Each number is 200 + 40 x the weight over the matrix's rms, rounded and kept within 0 to 999. Layers, rows and columns count from 0.

# q: layer 6 attention query, 320x320, rms 0.0285, rows 0-9, columns 160-319
# k: layer 6 attention key, 320x320, rms 0.0284, rows 0-9, columns 160-319
q0,193,212,155,191,166,207,124,177,223,232,190,186,227,203,211,203,208,293,158,194,142,155,224,226,257,252,157,180,156,128,233,241,204,147,245,119,235,249,223,248,186,215,202,216,235,235,201,254,239,158,145,210,254,232,145,216,171,195,234,166,218,208,212,185,179,187,142,158,211,222,233,262,233,179,176,261,207,196,297,227,230,222,242,194,223,254,198,212,220,218,271,182,205,173,241,163,193,175,218,232,246,219,255,191,203,243,176,249,231,183,151,209,171,165,190,205,197,203,187,161,211,181,231,250,188,189,234,215,212,234,154,205,263,216,272,172,233,223,171,230,175,217,186,183,282,202,246,255,165,245,265,221,166,265,206,166,179,237,199,209
k0,198,219,194,178,260,216,228,237,189,185,176,181,201,222,229,235,199,228,190,191,204,279,203,214,211,190,162,182,159,240,222,214,183,196,232,237,209,176,214,177,198,187,213,209,134,199,170,171,209,180,200,235,174,195,223,176,217,231,191,166,164,230,154,209,179,193,216,221,191,215,172,164,271,243,244,179,197,153,132,219,136,204,232,188,190,262,175,249,194,255,126,236,184,215,208,265,189,220,199,206,217,194,161,172,250,240,205,231,169,271,205,208,171,139,166,250,214,207,176,208,210,205,149,231,190,233,248,178,192,190,205,181,174,175,218,231,203,187,230,192,163,130,153,180,205,210,275,203,222,232,219,180,182,253,164,218,279,161,173,257
q1,221,165,215,196,181,179,220,207,173,205,219,229,189,157,158,158,222,159,214,248,252,205,192,160,197,169,244,210,240,253,176,223,210,243,224,262,201,170,220,207,187,195,139,190,151,166,203,167,240,176,224,212,160,160,187,199,230,144,166,254,167,200,157,219,174,179,240,258,180,196,205,197,189,211,190,188,221,135,162,199,233,199,165,217,170,167,180,291,198,195,216,212,216,157,123,225,208,227,186,146,239,205,138,223,194,180,211,227,190,232,211,214,203,246,230,236,216,199,237,239,220,197,127,166,191,237,204,179,182,155,209,187,200,200,145,191,163,206,206,170,249,173,199,168,163,240,180,122,187,186,175,144,202,135,245,224,209,181,226,206
k1,224,170,232,207,147,201,196,123,191,199,204,214,159,247,211,215,225,188,205,199,197,193,214,212,182,227,183,138,232,180,216,149,234,187,197,149,183,192,206,170,199,207,216,230,236,200,227,218,203,210,207,157,257,218,206,203,196,193,184,210,168,193,254,165,199,217,179,166,224,184,239,211,177,162,197,180,173,214,223,179,218,174,147,214,251,203,164,120,163,180,234,197,201,182,196,182,215,135,164,233,188,223,205,225,193,164,189,173,246,152,218,166,244,242,232,143,237,136,189,219,148,200,251,188,177,159,150,183,244,239,232,265,242,215,206,208,230,166,168,244,206,254,186,195,204,217,191,219,169,203,196,195,213,166,198,187,133,196,226,157
q2,203,196,184,208,194,194,211,235,201,195,260,208,223,235,202,214,185,210,222,162,164,265,205,191,207,180,179,232,163,221,198,221,196,156,182,168,188,180,241,208,192,198,207,201,192,173,211,231,139,182,193,233,237,213,207,199,256,239,276,158,175,177,233,190,171,186,166,103,216,239,214,168,200,181,134,155,210,234,179,178,188,185,240,207,218,187,257,202,201,168,213,182,188,233,209,167,140,176,209,182,215,243,231,202,142,220,185,182,219,190,195,216,242,204,180,136,226,197,209,161,118,133,284,192,203,190,217,254,266,181,184,228,194,205,219,188,245,190,166,231,158,194,172,254,183,210,182,240,193,155,154,205,183,220,234,229,205,229,190,241
k2,164,278,161,207,222,216,217,191,224,201,262,241,218,159,175,252,195,206,155,178,247,190,165,167,223,154,142,198,218,246,229,212,152,199,174,224,238,159,157,178,208,198,196,172,194,205,243,181,225,195,175,194,176,241,176,252,228,208,224,217,232,203,228,218,208,194,238,237,187,230,196,165,250,181,183,209,170,134,178,200,195,244,190,191,163,175,181,181,285,189,209,216,203,176,155,208,210,260,246,198,222,241,169,214,200,208,236,148,151,165,190,164,178,169,193,207,163,199,226,205,268,212,210,224,221,199,197,194,225,214,222,151,172,149,203,203,208,233,212,191,208,208,179,198,175,183,160,173,263,171,170,275,185,206,275,186,241,188,143,248
q3,158,216,183,204,170,155,173,158,251,242,163,184,233,252,249,147,224,232,293,231,172,210,241,224,152,213,232,185,161,204,174,194,270,211,232,171,181,169,159,225,200,254,247,204,240,259,179,233,233,237,218,228,245,213,194,175,164,171,216,139,173,215,218,190,234,169,226,122,226,181,227,226,192,248,187,158,199,197,156,228,197,141,189,209,208,241,147,230,159,155,210,201,235,214,246,187,167,214,150,187,149,248,219,176,189,173,203,230,190,235,207,217,194,224,266,180,217,199,229,247,180,265,199,243,186,180,216,226,226,185,208,182,168,284,233,182,228,220,171,191,244,155,277,179,211,220,195,248,155,176,166,214,227,190,214,160,266,148,210,177
k3,129,174,282,162,259,236,198,190,196,177,179,176,134,247,162,267,230,166,190,233,199,248,202,201,194,188,209,193,200,131,183,184,261,202,234,153,210,240,250,192,179,186,214,257,207,129,221,189,203,186,164,205,236,218,224,190,152,276,196,149,186,153,250,236,240,215,195,241,188,184,221,205,247,191,225,204,174,231,206,216,174,161,138,193,200,200,243,184,232,262,218,188,221,141,223,184,167,168,209,257,207,200,177,208,172,199,173,283,200,202,259,201,188,195,212,198,214,201,232,185,228,195,226,185,154,217,152,158,253,205,208,237,228,199,206,206,238,216,179,261,165,227,209,193,230,253,279,155,222,194,173,158,188,254,166,213,109,208,194,178
q4,281,156,168,151,229,210,185,261,169,274,206,223,291,171,145,191,200,112,127,194,242,225,195,181,192,123,175,216,200,218,215,218,193,150,170,277,220,206,194,218,196,200,119,192,156,194,261,234,138,164,216,251,135,168,225,284,206,257,214,229,158,232,197,209,181,252,180,232,150,177,214,169,200,181,173,163,225,142,204,164,209,207,217,201,188,195,185,207,245,223,220,208,219,216,198,217,209,202,221,203,239,214,248,235,269,227,207,160,184,235,177,176,245,168,160,290,213,167,161,183,234,142,221,195,261,229,254,243,210,198,180,188,142,163,184,279,211,200,214,167,156,217,148,177,149,221,160,183,238,163,234,181,157,217,229,248,177,236,206,302
k4,226,228,154,210,165,193,243,222,180,205,245,219,203,98,277,163,198,262,243,224,243,158,170,157,251,181,160,187,152,283,214,192,181,246,193,256,197,180,201,106,229,195,170,186,235,268,197,240,190,137,140,172,168,171,174,252,264,142,185,232,271,191,169,254,156,195,211,163,181,245,222,134,164,170,179,199,261,176,208,206,287,253,269,201,132,176,220,265,167,178,226,170,170,234,143,155,269,246,267,218,222,132,196,190,194,214,234,115,186,165,143,206,222,202,216,206,159,202,191,140,179,210,166,242,224,203,169,206,85,252,206,171,185,186,191,161,133,120,198,187,259,160,185,221,243,126,105,234,240,119,229,241,199,219,201,174,264,187,240,197
q5,186,182,140,136,269,229,231,286,142,182,236,231,226,107,198,218,204,139,142,133,223,248,202,155,191,170,182,214,185,211,203,209,170,194,122,271,222,241,177,188,186,171,112,233,170,145,261,174,170,147,185,223,149,162,191,235,159,235,204,214,224,251,180,175,192,238,176,281,114,133,166,183,221,136,224,248,243,159,152,174,197,203,204,227,204,214,205,222,265,227,150,227,171,211,191,231,229,226,278,205,245,206,230,250,310,207,206,173,192,198,178,129,228,184,145,267,214,253,213,180,222,171,172,217,216,194,209,234,113,210,207,230,201,166,157,224,210,148,263,199,212,194,152,155,151,196,168,150,241,171,245,179,162,178,269,204,128,263,228,272
k5,243,273,159,213,176,156,190,235,217,228,229,187,227,151,235,178,200,204,258,207,229,179,176,145,251,151,162,176,191,266,169,238,144,258,161,254,181,178,190,151,257,135,144,188,216,285,174,218,152,140,202,190,149,191,209,237,320,147,145,264,223,235,201,273,164,214,207,173,224,211,200,138,179,216,198,217,239,173,192,167,254,216,240,154,152,203,219,256,178,206,189,171,166,239,156,127,202,250,251,179,199,185,231,211,258,204,199,133,226,188,98,200,210,186,240,256,159,211,201,163,237,216,191,200,230,184,191,195,151,180,218,127,184,211,148,223,166,139,227,136,220,165,161,216,195,137,112,241,200,167,199,221,176,201,228,193,268,185,216,226
q6,243,148,199,180,154,240,174,163,204,236,196,172,226,186,229,151,230,216,265,195,127,241,267,263,186,229,252,151,161,216,224,240,202,175,265,201,209,181,259,208,215,227,219,236,216,255,168,228,249,231,246,192,212,220,158,240,184,173,226,166,134,211,173,172,197,176,202,157,253,209,230,208,176,232,188,161,191,220,232,277,203,208,189,241,241,247,159,233,167,139,219,191,229,183,221,212,119,177,197,210,213,187,246,162,124,206,163,162,213,208,192,182,205,220,237,148,219,132,141,214,159,226,157,222,197,176,232,226,207,252,200,206,191,222,205,246,264,174,182,133,170,222,209,196,241,197,201,231,151,247,206,182,256,132,177,190,227,154,242,193
k6,149,198,265,167,201,197,218,148,225,193,192,228,109,287,186,236,177,179,227,189,210,194,175,260,160,224,221,272,177,171,244,141,259,220,169,167,218,221,241,220,178,201,230,207,182,131,218,197,151,187,198,196,180,219,250,137,133,245,209,199,203,153,198,276,187,225,181,185,199,224,198,220,266,241,232,220,184,241,219,180,171,258,164,168,175,222,179,166,223,232,201,184,179,198,202,155,258,235,141,162,180,203,183,165,172,197,217,251,192,233,273,279,178,189,192,157,213,170,200,171,234,171,244,248,211,199,165,229,251,156,208,184,176,208,196,143,172,181,191,287,168,194,223,223,190,219,256,195,206,185,183,178,189,234,182,189,198,178,227,173
q7,273,157,185,191,196,156,172,228,144,181,249,199,183,172,174,227,227,243,148,224,149,150,312,248,167,278,160,192,167,192,230,171,182,168,237,189,233,238,225,227,216,237,222,160,153,242,216,153,249,206,226,156,247,234,215,202,227,161,150,202,163,182,125,244,220,134,232,199,235,247,273,209,151,256,261,162,207,209,247,204,189,239,246,199,210,209,235,173,179,271,308,117,169,220,174,261,228,131,217,198,154,164,182,264,130,216,179,227,223,195,146,229,243,219,152,207,180,260,188,247,138,198,117,175,237,249,226,199,215,201,158,162,223,151,161,197,232,247,246,201,143,244,223,227,180,220,270,132,202,250,200,142,228,206,247,184,176,161,202,174
k7,248,190,168,195,202,160,210,245,251,188,162,149,157,167,215,207,253,275,250,192,134,202,161,248,231,212,236,243,196,195,200,239,192,257,249,133,165,204,224,268,246,201,239,240,216,191,170,161,212,212,189,129,206,206,222,117,179,139,154,241,182,203,202,238,170,199,139,257,220,182,182,297,232,212,251,107,227,217,210,247,139,221,271,186,108,192,200,206,210,179,267,95,226,223,165,186,266,188,232,254,200,115,136,171,138,245,184,186,153,267,142,261,267,245,118,197,123,120,228,243,196,246,139,147,225,177,218,185,123,270,170,196,221,220,184,205,94,204,246,206,138,186,178,214,187,193,200,247,205,279,262,186,182,235,126,165,237,230,213,207
q8,173,225,111,147,274,211,173,265,203,203,203,217,179,147,188,257,225,164,143,169,248,179,242,199,233,212,159,258,243,228,165,188,178,235,153,271,201,192,131,170,214,169,165,211,177,192,222,176,185,165,223,177,110,132,181,175,198,241,198,279,202,235,200,202,191,201,198,190,110,152,186,138,219,174,226,248,197,112,160,189,203,211,199,238,185,230,194,235,180,232,180,219,150,168,180,200,236,244,253,236,230,189,172,229,251,178,275,134,210,175,124,172,227,156,123,268,159,276,233,211,225,217,149,196,190,183,198,236,119,204,164,185,235,164,126,219,180,217,279,194,168,202,188,177,167,216,151,233,247,205,223,179,106,176,255,208,188,243,242,216
k8,248,258,206,149,195,140,218,299,142,205,266,247,211,132,217,208,188,207,221,177,278,217,185,121,163,168,172,180,210,247,199,212,159,232,167,228,215,164,172,183,254,123,121,201,203,182,199,212,213,180,180,144,172,182,215,210,304,145,125,175,226,253,125,257,195,216,232,191,199,234,168,178,152,160,212,211,192,168,171,208,260,148,214,118,170,234,212,291,201,187,170,183,205,245,172,164,210,227,260,126,220,188,227,206,245,184,191,159,222,181,83,215,183,210,232,257,173,203,218,215,266,177,167,184,228,239,215,206,128,213,207,182,223,141,176,235,218,152,230,158,210,159,151,224,216,201,101,270,264,166,215,181,153,231,251,227,268,211,176,252
q9,162,160,199,182,279,240,205,223,170,208,266,146,128,216,232,185,128,235,195,145,215,188,212,173,122,230,174,182,190,213,195,164,257,195,113,214,249,156,203,131,186,174,220,190,221,128,186,173,248,265,235,222,217,181,155,216,191,160,190,207,208,203,192,221,232,191,208,204,160,136,124,154,268,189,240,262,252,216,184,216,188,169,183,198,208,195,190,139,274,281,148,183,155,243,249,183,288,215,267,181,219,154,260,156,261,170,184,196,153,80,223,193,171,166,208,164,243,221,211,172,225,193,159,185,251,191,177,209,141,193,187,223,236,216,178,106,172,249,219,259,301,153,187,266,247,234,186,91,232,174,216,175,245,192,220,148,132,275,221,212
k9,159,183,212,225,166,252,264,117,243,197,131,247,224,181,149,268,221,123,192,218,183,260,202,197,282,123,172,168,197,241,189,240,127,229,191,224,243,250,169,183,181,188,204,187,176,226,295,148,189,132,161,334,149,269,191,272,212,220,256,265,222,222,247,174,201,208,238,265,165,205,180,177,276,231,197,232,162,135,140,163,184,236,152,296,219,178,230,203,181,129,175,298,126,135,133,250,182,252,224,299,224,214,101,264,211,210,158,184,253,254,210,97,215,193,190,246,172,177,143,135,184,173,247,254,208,158,176,179,178,209,221,179,161,179,203,267,138,196,149,78,208,223,114,161,200,155,228,174,223,186,169,246,162,189,185,286,176,166,197,182